python train.py --num_hidden_layers=11 --hidden_size=576 --num_attention_heads=9 --num_key_value_heads=9 --head_dim=64 --intermediate_size=2304 --vocab_size=10847 --hidden_act="squared_relu" --norm="layernorm" --norm_place="pre" --norm_eps=1e-05 --positions="rope" --rope_theta=100000.0 --rope_fraction=0.5 --qk_norm=false --attn_scale=0.125 --bias="all" --tie_word_embeddings=false --parallel_block=false --init="normal" --init_std_qkv=0.0424 --init_std_o=0.0 --init_std_up=0.0424 --init_std_down=0.0 --optimizer="soap_variant" --learning_rate=0.00363 --beta1=0.95 --beta2=0.95 --weight_decay=0.1 --lr_head=0.00546 --max_grad_norm=1.0 --warmup_steps=200 --schedule="wsd" --decay_fraction=0.774 --decay_shape="square" --final_lr_fraction=0.0 --batch_tokens=131072 --max_seq_len=2048 --doc_mask=true --train_tokens=448900000 --max_steps=3425 --dataset="wikipedia_en"
Each number is 500 + 40 x the weight over its row's rms, rounded and kept within 0 to 999. Layers, rows and columns count from 0. Numbers have three digits each. The size before them is the row's rms in percent of the matrix's.

# layer 4 MLP up, 2304x576, rms 0.126, rows 0-281, columns 240-287
097:506516517433441507482438443444539516525535575521559443486557502479496477464467464490537432589528475423552489467560553479561498460539499535484454
103:507501488533529484554541468505507495499428537565527538490498560444473509524466484538543492489501456480471557582547566539406492507496568523498467
099:529476537524471504567501507519506483516509503470486498519483508552449515461496522471564485537549537453427431543443568563564513459566506494535534
095:507507500518550581527529540508496564513504485486620457445472471498489478516495566519482490525507453538413533498562570486512556523489431390465433
096:466513460501528484494522524477493476481532519559513503527489445568480494490488581485490522500520485499459471509514466561504487470520564494496515
114:472479534481499510553524491518515504540437498480497446464494463502473529510495467501557472519468543461509493498508477459432527483498512553481480
105:556472436517517493577481462520488461535540501485533513546478485540511485450530494519580540530496476500499481506524497514494455467510510440456475
097:549556480437511569494544541496516450496503497592506428430571525439525519490510392523510478522485545486473400482504456545514458474443469481447521
095:489450492531499506503491511466521520473509570504491490477502528509466445504526549519477548511483547489556536465514470539539511490484449523526500
098:522496440522465462450456498474509472453507565502571456520559462526481460445499539489512618457562435444459471479484547442482413555541531539447494
089:467460523467409517526579491428511527437463546522522600458527539475466489425510449489498507483414435485473500525504533485474497510571497560521456
095:492425524491590501495480549480515533554524528483521491478529528503534503475464488476507476516468498558471502499474536457584491478490490517511508
113:443453462476505545479461482443492491534470500485487497491517389465543510465540499527529556535497436554460508433556524476538520528508448458467527
100:563524467582492477549555540557511508518549547528529446503463437459468434517473454435445468470427478494476494504458528445534563516484459542530535
111:477386477507494583507468451564507516522457497541514480501600508429482510476490488496444571432447524417498510501537514495529524495483583530427474
106:449441515494494477572418482548542517561533501455480534457455494512499455547517493496492470474470495499556501558516507514516556489455468518427426
109:478453512517490480531567516486491481415504548530506411443564576407499487449519529585442532467459489436504428521374532510493533494592418503497522
108:505555484507483449435439525562477472468488487439472446551486479524488447506467514504552590513529543488496488530489534440474537544462494510422479
104:527545523533477462466515466599490463525436529520579519509478493501456444491575476497510485506457527536494536518506511509534493539461446551554489
099:507457517518479460565487538472475502547440453490454397525520508447553528491406464509552591469492525445552499488521505574566486512561489497481594
107:530453464514483504507559490411470571423479536500558510493426466479443467545519474522518515572442523451469489542482470475523563450467510564510477
105:550554562478470518512553536497447471514497456485515419502506503518527524480528452474530495490453464418493503524502486471533557528500570520485497
097:381501547473441430509514533565508428576465465474536482485463453441451534519487469526466452563481479464492464507518522524532532504559470465479610
087:363533503513483502543487510388430437482596532483450380436458438512496511541503485547494476529508510492440506455652450529476439539469486508516509
100:482547487483504538459457501495554448500472589541457470494414414472510534464445496500493472529550526535464468570432518507490520490543491496504524
095:492513547567480496484466533470511522564517422493394503526527554480508520502541522486523507460453478490494560560502530431481495575477466541524513
111:471542493502444431544513427472518451497523559463440458487551517456439561518454544531505445458491521423461474496516498526536509579513486445510517
105:523497559532492556543405494453497452445568441499444448549492479489537530543468498480461492479501481515515455516554538444426447542464458509441464
104:554503574537454449521475522448450429468551492521451496579492516549512449501444443494538491422436481576496505510445452516522467502518479549540501
099:542543552422485540448414505540441450422467517529447369471516533487469515518508536443496441485470474462510507449508550485448584440497509519564543
103:470539517537555663587512475513529540485567539488444519537471547454485502487542532482486581494469496454478540617516497481552487499465507504487556
097:494453490416483550472497471452459551510474481465444513472554452549443489475517491457506451518506485536512490541561493499540485526539510590503459
097:483487556504536507574497526513543493478488457493495536453516460526500448464541474478521535562556434526460473463551528488526525553466522612513463
092:449453593514557427553494425518494528515464468505515482520553497451513492489498443454442525477474503492524445500507557502455484463511520469512479
096:493500485470524508484504537488499500540511471505530555482498494487583499523501463542454470515477493533402552499471439472568432461542486480455455
093:481500434460475515472487525510453466480530489546506416502555531553483472520493505480531465431513475472497530549451529550573431474550538430537445
099:507477488559432528546461528429562524532578472567541522439524475515458553471475495481477454458496509478470546443443505504449411523515468559512450
100:466476455508483544437475468441519495486408475507495458557541532445474471502534589493490425464429494528453515505543527466532539472494436530488484
120:483471517505454460440525543579539571514501478555522468537536544491460497455503540537492464522487470456457513556520508488554427500551517485514531
098:549474465522486452511491477529478465490485511495421510520522508526496571551494536463473449428563508533534527488428457488416530505472547496501496
100:563556519422428536516507490469484518497521498507529564434547533471534490479470532536473418448580451472492429493508514556527474513497500507475464
101:503429461515454568481505574471428496483467465500473547515526490480487526450484496512487565533504542540491456507425451513517509555556584486564551
092:471506483439476446472411517540579497481522542477548460468506564468462525496610608469521576502515466465525436527536501533494556477540438455526515
093:514432476523459506485509530453461497541488483471510511488547526518536514474532499522555512420490441564378466482563525533450518515466435430528499
097:506441584522497499509516500443543520487478488438498507565537420557532540548565522532531480573446508520568531488506530475598538549453518389547547
107:492489496524473488487515490481527515542490447486489444445484468500536479454518451574484574466534561506537509565529543495516486464496533494488504
107:520498522518461490521525444459520557484510559538551487467462544513460528499513447463392487493507552499473504508467469505514526584541522479537639
098:483465482487482467512516480505433494495496496501462467515494583543445526548515544433507503560427476501499401477430523536502519543520508504465467
101:506511455541531539476427579439501471502513555521360492500478482549452521411472473463496463489458529545436441501479475452493427512543491429452522
104:432507486513490495543509491469461513453469509512461486510599471476531452492546610486547551513436538557434498489485532504507488465431514566523492
104:562555517493488501442497502511529491494492454512548482551456452367530504501553508549514490556506557547479539507533488495512542426452517451484536
087:462489494465522504506563469481480570518444505518452508486455507495485497440492490547501477528494471550469487490506517458559483488480557604456557
096:502497464522496539507536495490543454495527504561541532522494492522438504470582440517475534508517489497490478548541481471500480551505514497502453
093:516547486491515506485604486526451521527490480532481496492516421518499491462513537452465466377494559499452525455454524519519527568498510481520600
101:492462492539466466519478564485535576471499482460486583477548423516529492531449498508516553554563538575515519519431484520514492436431501533501441
103:548427489542490538463520531502481514445491498519448479415522473475521565494533417482426492526489514396477575469496499455547556515426573552439533
091:497520487505490444533541461534536414519443462483571499537483511456480520478517548482492549523466415511412446463466439443488517442440497515523510
098:554571508419502466436506486473508525467507467535467447485480521551535541512566504535569495511448467527494513478562518597492560490486438515512474
103:487433496431536413565588419465494451513459511463457507496429483499538500445548522488494471483524485451486454504518431477518486598473503494458608
095:486546492472538538508585514562525514487428506421472463500481443492515532497383476488466481525458453471566534478490473513533494480568460589535454
089:465505488528500556534496477472444439527452461530512446583537501513517565469564552499458512513512550483523484496480510525470430461492504470542494
114:520401585482486487500521508519505495507480532457461486515560537437555525490406561551448503531552368527509434496521480518459493489515443570488451
105:541546501480559550463432521522540451340423501472476487520486490514448519450532470556547485502489457456502437508554480499485490482541484489492490
128:447473471521500453532488489438492596490479501553497434468479491521454522427529484536472470598468505459505526460547516485526388507446504525452551
096:511474529511560523468547411462471529438454545511504523453512498482585493508508487518504495423538476475463551488530427514556470481471575551554399
092:502557508455508456517454440507477548506594505533496533489461465442509520470577467551515465476524508468568499535460551553594533477452516497527543
095:515497485505414482449515474427488463462477479493547506545519516515580507459493448452469481470513510482502469489478541542503483414487475491532483
095:496568523602555492483534524481443400481461499508522478523476546491422479501589480432508504499496548456467533493440480502460472449485544479541408
108:565416512528434476530516474521533456538501514511505423515483455458485521544513497532500487515534461481504419463496514523530478496451556509429443
095:433480565510513457454508551499515509471508516544507464538530512431466508558483569513484494500512526562555467510502481493504517540380494462509547
103:465518529449544497532538489378463511566571480501540562470471524484522521531538561495429454459539521473448422478460574541455448517507546534571485
097:542477478491478489452433515504495542511532582551557502511451574507441494495514431500543477505482543434509532496491518477508424508498545467487517
099:456513532543507518503468586519514477522477463512530508516472528468472513535491569518555443532479484466449503497458477526565481468531539486443473
093:505464519508457537561508471482457525464580522521515499491467492454391556450541564489550474479570522423528510448448482513488538418543520598513475
098:499532549497469614481484500506534593604472390501526527511533551478564480452485473477471419412539482472488529549504528490548582450494455461512505
101:546531475483501414536455533481508548517472539530556513493532475499464507493520462542450535534520404526498514480539475500521479498566504500558414
091:559576473484512530498556464472503424592449575480513437465499562487490500456485520471427449550474461548516551499524527538514466454460465534484571
099:623479490509509472457482502521472529537541422460495477507505521571506532515472518526494506477509521462544408510521581508524488528536479481509487
103:464497444526534477552511588499531491463491471484527552466531478490503428482534533650526489481452553498466511539440466454502462567507560499498530
097:549556437487445536438452457576501495572455470530551455527510519521539462493544547531504459477552489522476493491433496541469461469525522480566471
092:432540522598490438508529543541453482526462465390500479467551459530432495531471528523549512552499483507503484474496457467524519576567503512509496
104:572504479514491540534553555485479545472522528381502476513526547495461494484451428485503479489472497509533571486508493583535460468541535476492488
106:462478445480452539440515455506533516577491510571496451513497523487487474525528527546569458436472564433510505520514524503472429497476529489510492
096:569494451574542452378550527535421458478586497457463453557542525506505548566524412540486529520453410525480517468489490486492528470427504451531503
099:510539442484505522496472558525570410423436532563508493524494543460473556549468525560525466526475550486471490481497589543518505492504570512503514
100:496498517486448444532504407488501487487507454502523522552518443500479511427547549536507513524511445445460502588456493433566513507491520429504500
099:494491577500533499475583432457458524498479427473544489435515457464483493437457457530535498544471538505503473509479470487493532538548487476437568
113:500522516571510481480504520511533535534455518477472492538521440512452485447533512514481509485477454507447505537451510495514559477484497417537499
108:402411427398637588504573469467474487515519502548430510470522479503532506531456506410503497468458528562474408436570426494449480521488513529492480
094:514397487490482519447475516473507451504591441528546497504519435453505510461467577504520508478481506511500567484491551459489408502553517504522453
089:568519475492546520468473474530532486480610490430580529556474494497454496500451491485453461499423474574508555550455549547490429541516538551417506
099:529537460540442486507507469531438480510527535491477546471555502503436477429519517489465509495546548546446438479500476476481464492546499522450481
100:499445443491414475556482530436446487528498435568537472524491468510478502499508470447501482493468519505529527574388474489581549500483593435505485
105:456457540472433506541501512445524526490509463526474512540576447473481444504553498473488456536543475490507490463569547577502460411465471521558447
095:474492503566544461504470525539428513488517480557464495472514485448476491428428480511541500460518523548533504441483591503566465542504502482530473
093:520470535494492521488548438466469498492515508561528513469504488522449495466559534498513605438384466430542551560513424587442571497442487552451516
092:509510494572442523496525576569450517484475507494518505555537527490507519481511529501448485593526606522502497496453538556583498472506605463516516
102:430591410519466525543447467543528512513416515486438495506473563470463536428515586493461483485543496503464461556558566462492538581515485474584497
098:477533433436547521556591480569526468587555482494549512439523492493470554574501521547512533474468521465515545520471408549492499440459534456482543
103:481468530559545461429608456497526443556476481560354452532462591521539495520521591534479463510489484509475488472541534557537515565544508444565460
087:463478490412542527529489489528509537611503563458540512499495526466515582460498505601403559454481475493535566519540542524509475467476552489417477
087:473439465467516476543513486476520517512508494485522534535562436504448468442466484553436405484529544475529541520454575476506418489499533508472490
104:505490500555492465574549459561411452505489548472509477557509489557404617473498481491542552504483451522501522499437468448445405556468480562502481
103:498492507474478496478478586440510524514450536509508457561522437534515566469495513536481534523485450510475492423440538455417432530490457509515522
103:451468515457480470519535480487369452490502486499537373534542444482442527519516543578538421491475524456408496533519467450536513498465438484455535
097:481513570488451532501489554520474456497441449520516403524432501484499470503536533546512543497485506508519523536424464515521498489510614551478488
097:485485490455487504554414465467508565472496488506527492465507511519509413499548511519543510470432494502465521498496479471485452508501477509526490
105:559525474505435559492496469511584484502514484550512452585479443505555479501509493537481509506541500604523487618527497476460488463575468520504537
112:452479466465471476460502415494525503440493464443442487547573458380496458487512455524496527513407504525404426472483531487534535474532464458479501
097:487499445500483482524450559511490447559610413552529485489445468511480491505580512515472598564506505456571492511441472462528530424475541451525486
104:538417404474481472528559520480527528510534508553495484479476504530405491552565518509523484518511517523515538461508516434466504505461508564481398
099:572500564525465526470537492548439494482500429528511443497468517473466454555522476521493517494467440558501503525516497461483531466518474456569518
096:462471433538443424517471511538527526403509514441516445538517478485566488502531464529436424521530462484513471623465489512510477464515507430509491
098:519584550565402494477480488530455434554484477470425563467528578460501511553550471502460462514548455473508453508527494398483455538491541448530525
094:516457493601464510550470556440545513488562443492404542567572507472437498429432498521493557396457530443506506524494573497494428565493481513581521
099:500543449499531455546489512500477475470486517559509532476528535491529492475496509520515546535576501563489556459511523510554469546496482562494532
093:464499422499461522509422539501497486432464507513489458506467483507488478460446528540523549450499439530480489541532542485471506601453508529550462
096:461484539480552516527512480504470515447446471447531484433501415521474490475484562528495502479440590463531489509551485510516429457500498531553460
097:448529523537516450473487439491503486534517501466517483512480447558516502523489568533549595479453607467531516488500487488517453495528545478460499
096:616537544565443502530502405566523486501463475536513487475490492464468476555540515471477497476504465567540514511469496441532558481426455504445477
095:579539488517436552474484484508488485464499453510530471538523469477404551457496553451480502511495440486521489553551527515510514516473525536430507
104:486494535454485507563529526503559602526486529549455472487431498509514504543619502417515496539512485469564456501454463559533496514486511511495589
103:512482505469461492545554458482531454507557539428491455485450551569524520464561540529551494442491568463469523492475496505514436529505509490500474
101:461519532582508539432452519473470534569541492535536530420531595490473444498511511525484501424513492525486432534475503547569439541519420470494537
106:506510528487496486430529533485440535482505555476523588482545478465478535453486562482491466528492478432492486513491566590483486549535497470488404
088:518460537528462522507546404439479518463545537436492383460512551486509564475549486494545532520498507508572485520417515481476490455480516470462513
104:492555459463525467456537474452498512470450507432485498487517473528538477481482503536468457500504512484436512503496419442536443469536550546473505
096:507519528481455557500448474530421520417475486467434465469481503503491550503509600532535463482510510452455520511543431506578506522461473506481477
097:479441397496522562557418477497476517503577488507484452537471521486452513515519527450483535470521492414549540469458519458557478519542492486448475
107:526555508501497521418581563536463461480501454516495531419483473437565569539452538591432454492494507509491518428506468552519586538636542447425520
110:525519513588435573513429471433401497488496512565456497575494455495579491440582534487545412480521528496475487503450532489433402464522500517507542
093:557452482441493516526496519490511526463441462475559479459506513598514483473482511522501438522451473536528467487544504530492555448465514530530494
095:521533486475566489463483518514500497494525479522447520477513540532502492538461558540452489401489421530520431511437458518512478584436458459525521
097:514531511601513499432524553532457536551505483481430474503540493452520471496521507539596490450504509518528494516479542613507505547490465439463487
092:508506544472525513500541477537513533476579484485515441536477558425545502484551453508490565480552530493476517513453500448549542531501496495504430
099:535439469487512419401481470457489531491551489559549495483517477563519494502497496490475471481508424441516487587592611506516447511558527566458479
099:469466496491502491510455529508488489499536509526519494483516408443472517538587453476503505473558558538571445510498491551509514524504530510510467
090:496544548479567469454447515512531479451460502600507590485477466426482480493550558482473493502490515531517562437460485562535441512467491514579420
093:496539477498485530486525470453525507513551437530486528484485535485575478548525551499527459454565374517527491532498451499490513509429578496454455
096:561517478509481545518500500476481576585587415490569535459579475445511521470565524449502465546463507514490424483470482514584504479440559556434488
104:472503455466581548520483468424469518453551397462519519519579511510535522481505512499441513494471511548437533508564475483504519509473460468495519
097:468527509473545492533551479463502477469591485526446461516461517535546540484537462461487497551457469503562504553517550475554505503545465423452492
098:476502456451444497520459507510475489548489509527487496452468444500502538479488539532511551541545494482580486504458529460552598551497518593427494
106:438498527485426592531588500469584452511525541478455483545472519530522510461486493511450510497551489518509472530499516494441531468460508468491485
106:494516473479465488579497486543511492497555529524529481535479475498474452478544461456390515479483487497504489522524485478466462434422485564566569
096:507508536524473500539479486502496511465490469546543513413497487514485562528494519507541490526515439539473480536512501486503508502535442538540538
113:541490532462460547417501421449518510492537411494522501518479468534463520524513427492466449525517525548517501565472548597513522415528412488577519
103:463433508492530568536450514464486546554423490532367484497495516507469469510453587533436437534492442526481544439488544557477521497455519503535524
102:433477531466543544552487520516455465455558526430481500472483535555510451550516444401478543460551533504460503536516501583504487488499563423466498
093:495506490506478521474477470584484470452521512504486454521434499474519510449477468416469472506506448531497457513473406589505461485536471517533472
098:464481494455498483569477500482519520511491511467568495521494484516480450527533553526513562542501470506548633592429519579472517483469537410523509
091:468474531494532514502556467513535471535496430436430522481543586608518461482520494530562526479547517479572416565538511527473414521514501535522508
112:589531527553516594496476420448521488514489458501494527578499465530488513492561522549470461437514496537533480563546507512466485528441532516424508
097:469468456524568551479542524451446509503485472527555492451522450525528530483500460420472529453442523466470551479481489443528548467539530453539516
092:509484501521559500567490440515479477533445463518527579536499549506483515513552463522472568521494581499490528488490525451505411476482557542521493
098:499495456502497447450520458453433530558498488499511500521439492510486440553545554528446498480522451468489509466470556477544558552445439542604555
094:444516470423504473465513480498567479461473477459506481492487474573415519480486544525468533494563460548531533575513531476465535522507445504495478
105:557498482515488538503566512501537460509453463525543484469543498503545508547537535530570478522405411525469426534480557538496499576462423483479521
095:418534551506537487487480480436479495525550518537514480547500470485467519487484562496502541481489506519466487476542496478489481483462458467505474
100:475540524500450493557499482519491530447500428489453460495558519529537494508522489556576467480409562562504536501502486425492558499535588473486528
092:578483534480567465407486508573491503464494530488494474501471526529515475470460519494493475570504464428533523520493495450470481513579576492509481
103:553561550450431502491493561555505467496494541486569516509495486517489506519484507480509488514452497433498393474504515532504477505474438553545470
104:457492489520488546513522427537458453533532484504534496517517545470484536480483558515536450561436511442475519475476568519482502533534484575532479
092:460483531469521468491532506413424471546479534483551445541437507522473478519473489488475506441511518607512542528499517513525560563485438441424509
098:494532515502479495587514523527444534485523544501480523543486553510511496497446530470514465508468543515538409477517481552471492549449531474578501
101:568444487532502523456540492458427562544525513548536405470580512558513410472484497438548568504451511513507572425446463524541543485403465460515529
094:465534494413502538511529509431508543481565509534433489482493437550489471480496486535534398543494418546465460543506502524539527524484497492462546
097:452535481453532535579521475444564483558545513463454575450593557524510534498511489539528514516566456439506484487531527536436480498475412500510474
091:497532466529465545535453482477488408590491487548532501522533491528516456547486528481499483399441445482501527527504499502554496430497547455402489
103:550546463467548492561512467508505510476515476514482480524463550475507440489513491483490536563537537507526566470489503547573495494530525488613454
095:493459542536511502485510535468484546545463584475557547542532565514501459524522502448470495540501523441477510541548541472453481506435470516561555
093:535459479510417559479458523479458490527450481567544464535500540492509485554462603538467570459499554471513567467475469454508461577447523465540517
098:525453549508519493574459516517469527526508480486488465489410402534498581509448519429476442507502446479534496439500502486482551467492480504541440
110:482550540557517517460492428504482502466486508533545523488523521445467483556503501482483498565531448488510571518463456567553476497495568434589538
108:477535543470466492490485471517521492472563526485529446532444477534539536496512485585519535458505464508440476375549513437474516474545471563404484
097:486566424455528576464470565503489555464503465503523474540541571479521453517604544425446437496462477496467511481554493466442494543486560450432518
107:432458510505527525454552558530503446479515528418476510546524483472408496530583498456461453500495459528539535462510525459552533518437491531547443
088:471498528531498532472489493466469475479463542525479511569531499486554525584509457512490453505477482523470496546471474528624468475437479462464426
097:547530476499528479491601485540418466479445503518446572468473461437445526470449550510525525532468461523577556537494502493443592498477571504450533
108:498435524496453467500433511482524538481461461490466514500584503483508603545484495421425548479454483486558460528465554482458461530569459536511509
086:506512449475561526470539479468521506468516489534490496561519547482457507494484511573497496551503503558527523493552544511461530444586460581507529
102:481489462473501516459536544455511497543454529417475468531504463502487468432468510557544480566471460474486508525535506508510515489525487444504488
094:522484478519576484413426445503483461472504458474498582536525462538463539488484577488461512481513586553497545512513521484508514527522536463466513
095:510494538458562509447473469585499461514449545413516509503546535506458497542442515479504467496456521502445473540442483520539457507521527468486528
100:453510473472550449428477568520478575486462455527508508490527465487512541489515418524482514471501476458503482484466415523445502499543523518563542
102:491493476479474485401503515469447463485497529529497445491519562453447510463488548480498463578382477481518556448460482545531532477559551546496540
094:489474489492493546507562480506569498550429550504544597499525535568423490536539541507489538521495485436570411496501414463504506561521524484512481
097:437507473579465494495537468511466494522466522497366527545517518558458512577469494477465493517460433503491522470555475426485493518430534470458571
103:446578471500488528508553512526438499465514559492457552504484541567485450533522597551532500444534563484448477471508483462500448515482465516420516
106:519457416614485505496465518479531485510508491533510544426551520475484524544623491506498529507507546434518469558472462462518554503439464526550557
115:484537489490527451478556533481492527560471530428477511468520525429428530551482535494423519484556535495432533518462527520534537521514456556488500
107:512475458563471539562479460610459566605526503488529570455543567496527512517544448529393533496538550438452443459487594454418534415505472552464522
108:516518501541469485538489504469538557525505497460474503496553529454546485496569528544473496499473547467510529496389462453517542517538450494539568
098:490538514493413458583522533526551506518447442502479514528435586503506515467512541489471551456517523519461567476480473502481413561469555489521482
090:485508568486520466512469511498497484524449471478494486544479532445489471532483417485500444536523468544491449518592549469527528566551466577449558
109:475528471511505535427522523502527496498458560484493505537621511470546555502496456535442436523506489555485536460495501426518470529478497384523503
103:433469503516583462493466466520580469565503481525495471470470445485470559500453448602526565507416489479444466527484511503507497455461546484465492
092:475489529466460421491542517510516534548494496498553485531527565456516528554514491495467478509482453500440510500468464544533483506538453513539475
101:472440510480500502482474500540532516555483482445538513545466414469509505441527504495466494520527467437509429504560455464477458540488567437511488
104:530467517416445456517528490514462561479525504516478454466467524540576513479518477541479532513453508522499513601478489468541498482506485461488456
087:412452470514468504506524526499410488515474454453543506455493500469470489506547511488480486475497508454511546459520487523487505484460492574512468
088:475484634439442468420442455486531572451465464513539481495552552581475526474537451499571547462460516446481520481526397465501501516414517439555503
112:532431483549471498502497561461480455552497456507518525530502468505483584513572506573471487500505500500532463465480544475527551546531438482479453
096:450485467518450500482525496412504505457506446484485517490532514497555536493560497454504469533525482554471488553548536536554559456480514490424572
101:495535452480495494445549505493443492523533490550545472510473495490478543494531504452460512483561503479472528505528560444576433560488465391488516
103:528435590530502510485483509472441560512504544485516516497486559539479462480477490497503508482467477546505533557484504435544532489456454508456572
101:513491519534463489480516468522537554514448433504474439425483441499504554529499544499489557588517557582489508537518492477462540534515505529552494
107:534420453610451458473457527568537511439548579470479484482492518484462478488526551549502538509450499552550554499461478464466476480485506491509498
102:481496482547504539514522512525549467572499459477500524531534474506483494573472520502447492495446558527513454533401489519563476463483488473611507
105:503492529472548515545498502501534555426520457491525536499462547381463498491522465493506401497487477500435477514466491509443511498431494470496518
095:484387499489531474471493467504577546456516481508448514496497523512455556505480505471452488457524508595577429524494461569535482560499563535467468
102:435475535527466533470524491536485473491482582478536467521463464499535507476532545556483452557482507523570488492605468587508607458468551459537474
099:536467565439558492482520448530495503470520406543470456507537516532531529422578573467514493523565596517580523522530489452442389496546461503481511
097:519446468403528510530489524467509448444490573504471525500499552512513449511536537584584505540422459426541444502450430482487574483531462481539476
101:568426504471529496438510464520438440520526507503484458504532459523500511564398484478525461510427435534415533504543522441498519516447525430456508
099:523438459547507488551457459414492461476513513508543578442485474499471495493513490484496522461455502562507524525480575495490540505531562459547465
098:482550464405488484501515520552464522416539473426506481424410480455506477352531569439536529494491546471502493512474457559526492471502532475466494
101:534466562521426447464461524525453533545471485452440467518512459503461509460553474486516482510465513469485499434547423513517477487491540566538511
107:468568497433543472505450470516516519561506534484521561512511485535510508513514503486511429556463467517478450575498568500586496495458508519413512
088:439414539489485506562462528486527444522517494495489440456478455454528526468480505549495444578467545526570438436567469483490502496463507594500392
096:507496498514489514479547599511422448443524494423574592558570588503462528473554571490510522494502432553508467514554543500552490554600432542471505
102:578525491456475444532456506507530455463545525607517447536559494565523523465503515511536472584532525499515542557535479463555526538481455493456430
088:475487494505416470538456436529490487550468430520447569526578470477499473553561567545464531561455514464470458477484476437474523499499546551469541
106:505539520509558474509483577538464541453551512478519499554537534522507564480552475571412475452430495484545586546509478467453464480511515500493454
111:542472479447470475448515525556503459460505457520504533456551481529525486478549507578587465512492489490550424543500532484518482514492556446466503
112:487501493444583490507515552499526564433476414464599531453454509477501522490461473458414493468520460441487534531500523459475493506483454511523456
105:520433524494513480440507521475561508517488490531583389527531511533520436511544507578460458514553516476487526506420512499517515458512488451461460
104:582528488530458503499523501470503475466425522423501467450490457493601523469495501462438563581431468576591519421469579522478504437421555433586440
107:534484491495550501555507554430470440519506537487510502410546457468492510446516499498489467557484477507502562495536484549499490519491534520493538
110:540514434452451525523493453500485487558507475453471507567520426474508523477546583446515546460484496561473458483482599514490564483462512506537487
102:556493484506487488430468510535475489524432555484516417500516505480451462432507557511562553482432473360531540509474500520594463457548526510500476
109:572488532495543518544480446492574532448505480525580532503508422509498586497526534486460507455447535574534501493499518555546472514459455551448449
098:584399463461545473509456434404467438457436501467483506452558453508511478500505477512424504544551510540449529493565474450469536543575516525469546
107:516490563530509519481500499557471533545490512495512496525492487512528540483442535495481493492474504461489519487524408464547501533550443496517490
106:496450573486489531577461478515456497507588525562570455495478507479457515499504497514476542508590509555517457493510502486463506532517514459436558
101:492514399501568499562510541496499474523494473519490496529542463434529504499545551509526469412503501469510464473484482466548508477488567512559543
093:516484489503481571548509491505528490530547482495513464499572552498482525524584532443487495500505469405524476514487541499495487544394473518418455
099:531516493507459556517565504519516541458477544513472501519572528538497527493451513483513562454489494495512548482583515461525499479525467528448503
102:515489425470474457467505574456511533474549546473423517450537500483522419521542515578484478563516419454487477551457520472512494489483456545462488
096:480469430534549543535519452533528538500487499538492496491500519511516535503542529473455474469501546507472481510511473585513535579460550483490468
098:554626530473493507539569535497448489527602474468500473510477488541534488435432551528500484498544479538527520490538469533454511481471536492529504
107:502519484538461485514498466492485461531497435541487544540515446489491507461516532457505523521557508449505511450547514476551460470481583508471588
091:489516541504465502559506479472472502483484516522469476528512545472454451511515536456560526509512509512473542470515544509486530482461541538530552
095:498526448517482468520488492481429447528490539582577481528550443481495536438383508403504508505470514478585495596455469574488450525593480484497470
096:542512447522533483493532518509519511448443496520543449488516472462465510533503477590575517509424526484433497473483510482468499463429530527499471
107:495539373417492401503530525537465494465474570505536481441543522448485516488466506575428499511503471423468501540495568495515494512565516506476544
094:489512515536420549499474519531533453536539540510483539524481542484535563497575490484521537542543490466448554511479472422524516492484542509439493
100:513471451457533487489508406466576496447506516541490484495474546487474471455510526441474464562616551543477501549584418542493488422526588437480554
101:494461464522547467458493511539551400518491520572511443484499573496536416429513516484425455543485484524498508549538571542490488507478503476485484
109:490516546459533496540543434553462430448459487461484477508475515455546494484475492575504554568425482529518509515516562531522481452488516535449526
101:439498532517500489506511547515477565541537545496539567478548463443415588548560503540564556500600459489482520509437498479520529485480547406495497
097:519447512459523541500528509556480538542515500502514514536542484498463503535515465481500521520464497432541482450492501525513517489515477633447512
081:463484509497571535496500559528485470554552559550451501540548499477495521523530508492456526539499425547501532429493539500580557518524565508484556
097:520522439503453546542524530523489457564451423580552563490534501481508492487525414531453512460578460458515465527538484542559525550438447409543490
111:504495531520477448529507520542505575413461571461428429571465491503490491521506495457473576473451492525501441477464559628486495540558519531454553
101:472447513483561549458451536448514526499433492544493567487414471504518471478414539509496534455453458509500536412487486438499445513508560498526483
101:543582496523566504489523484490509461503447495454498520520547557472508460499477604535525500507473452539523443515460505552543412518567465538486480
113:458584463483502453508535528502474433466489539521624486516546497448466483478493462479563490463414503434484531531520495465483429550516593483461389
084:481505493510522431547500573456581519451520455412471470541496515504469453456543481563503493497504448501464509514509436465500551505475483540498454
100:508459498461474570585457561443495460535487494572491478540472515503511510540477478532492477509435526412461502499453474499497445437447461506500539
097:481464517504487486475544535495510472524499485538506449451575513491452434541444510484505460522497499466463494532487510521446537494484431512477462
106:496421523458530450497485494467450504490538427505439531451496500572555481516490515455417471511457433475522492508515557548562469520492523548506445
098:519476507577396479426490536459509469405472502503528496549492545500460449473500492524498469560526551543480530437479516519538434554479507494549484
102:517498550469497558449522498529519444485524466525489546523520486513483509508420452554488398503496510568530464463449574577569439521492465496542502
102:554551462507423587492462504429478476561490501525568454509533543509477552503458495474519449469463498551476514581483509505482478479426502513459507
096:535436503512455500545474537519595472498554461535499501525509528501539469457527524483447442451542539462505510545542490481488562507570498501450478
098:475522518519433454490508531517496514461436552484559527487477471417508504459500492514470506531466522412455505575524459410431505534482511545516465
098:555506498533499621502492536494491471518571410471489465465507516547528531532534508571477497472527429434494537559469514500467456486560525467530462
119:470519461477552570524544517567412509430516513481508503472568434434562545514507554529514500492507494513471451461480505479515533495485454479584550
089:474475458502527567541500564473484472514526446513522570410524554496540509422461522540550478486456497621535508539531530496503498473468628492507474
093:482503605464570461551503460511504501506617568489575518479489468557528520514484444542445495510491522521495491569447517513477578462509556507480444
097:459414537481498485410539537439496591509501550431507442566534520481499422571530424563574498481499491524528503531522548454552541526561510485513515
104:539528560490438461504597476449519490473514558541515530616529543560532503510560524523538474552492494490513520500502478453540531534538481493552454
096:504443531518382556473468529524503440487558434460409534435543458450557511545477474518452539524525469514484454522479469475473536442531540427492552
091:452539543526505481540537465519421534486507444439513487521540472507489480487492469512501384551451525489427540431488445515580497510470514509481484
093:487493495462570566528491451532518532510482482529455525504532488437532458465535451483440479462453538534480552491466501412493549485473502509541524
095:561433410494490541532507512452537511576452576548527597515450530456472462491503570557541527454443470529466419496520521555499503542537421548509490
102:583502605510482450552474513460483503405473514512467474526485484554451570464511527528516504485420462490484530448468438524550446422540542457528525
098:487516414508421450513550460476559551451455533568478462466483498538521464511443406533487505566390519537495503504519497553541499421540521562505451
095:498433533400484516489425496457464468543569506534533450513504424485490500583511517540559486508544530534445415571441506526498587438476479461515473
095:505486533615446492420470473438472496511446564464469443504511538503512532509481534542472523575482472457437507459565436434486493531466479452461554
104:507488412499507582508566435417473510483505503491523530570501529563470493478476564488535441543473544487522498525524426557470397509491466576451518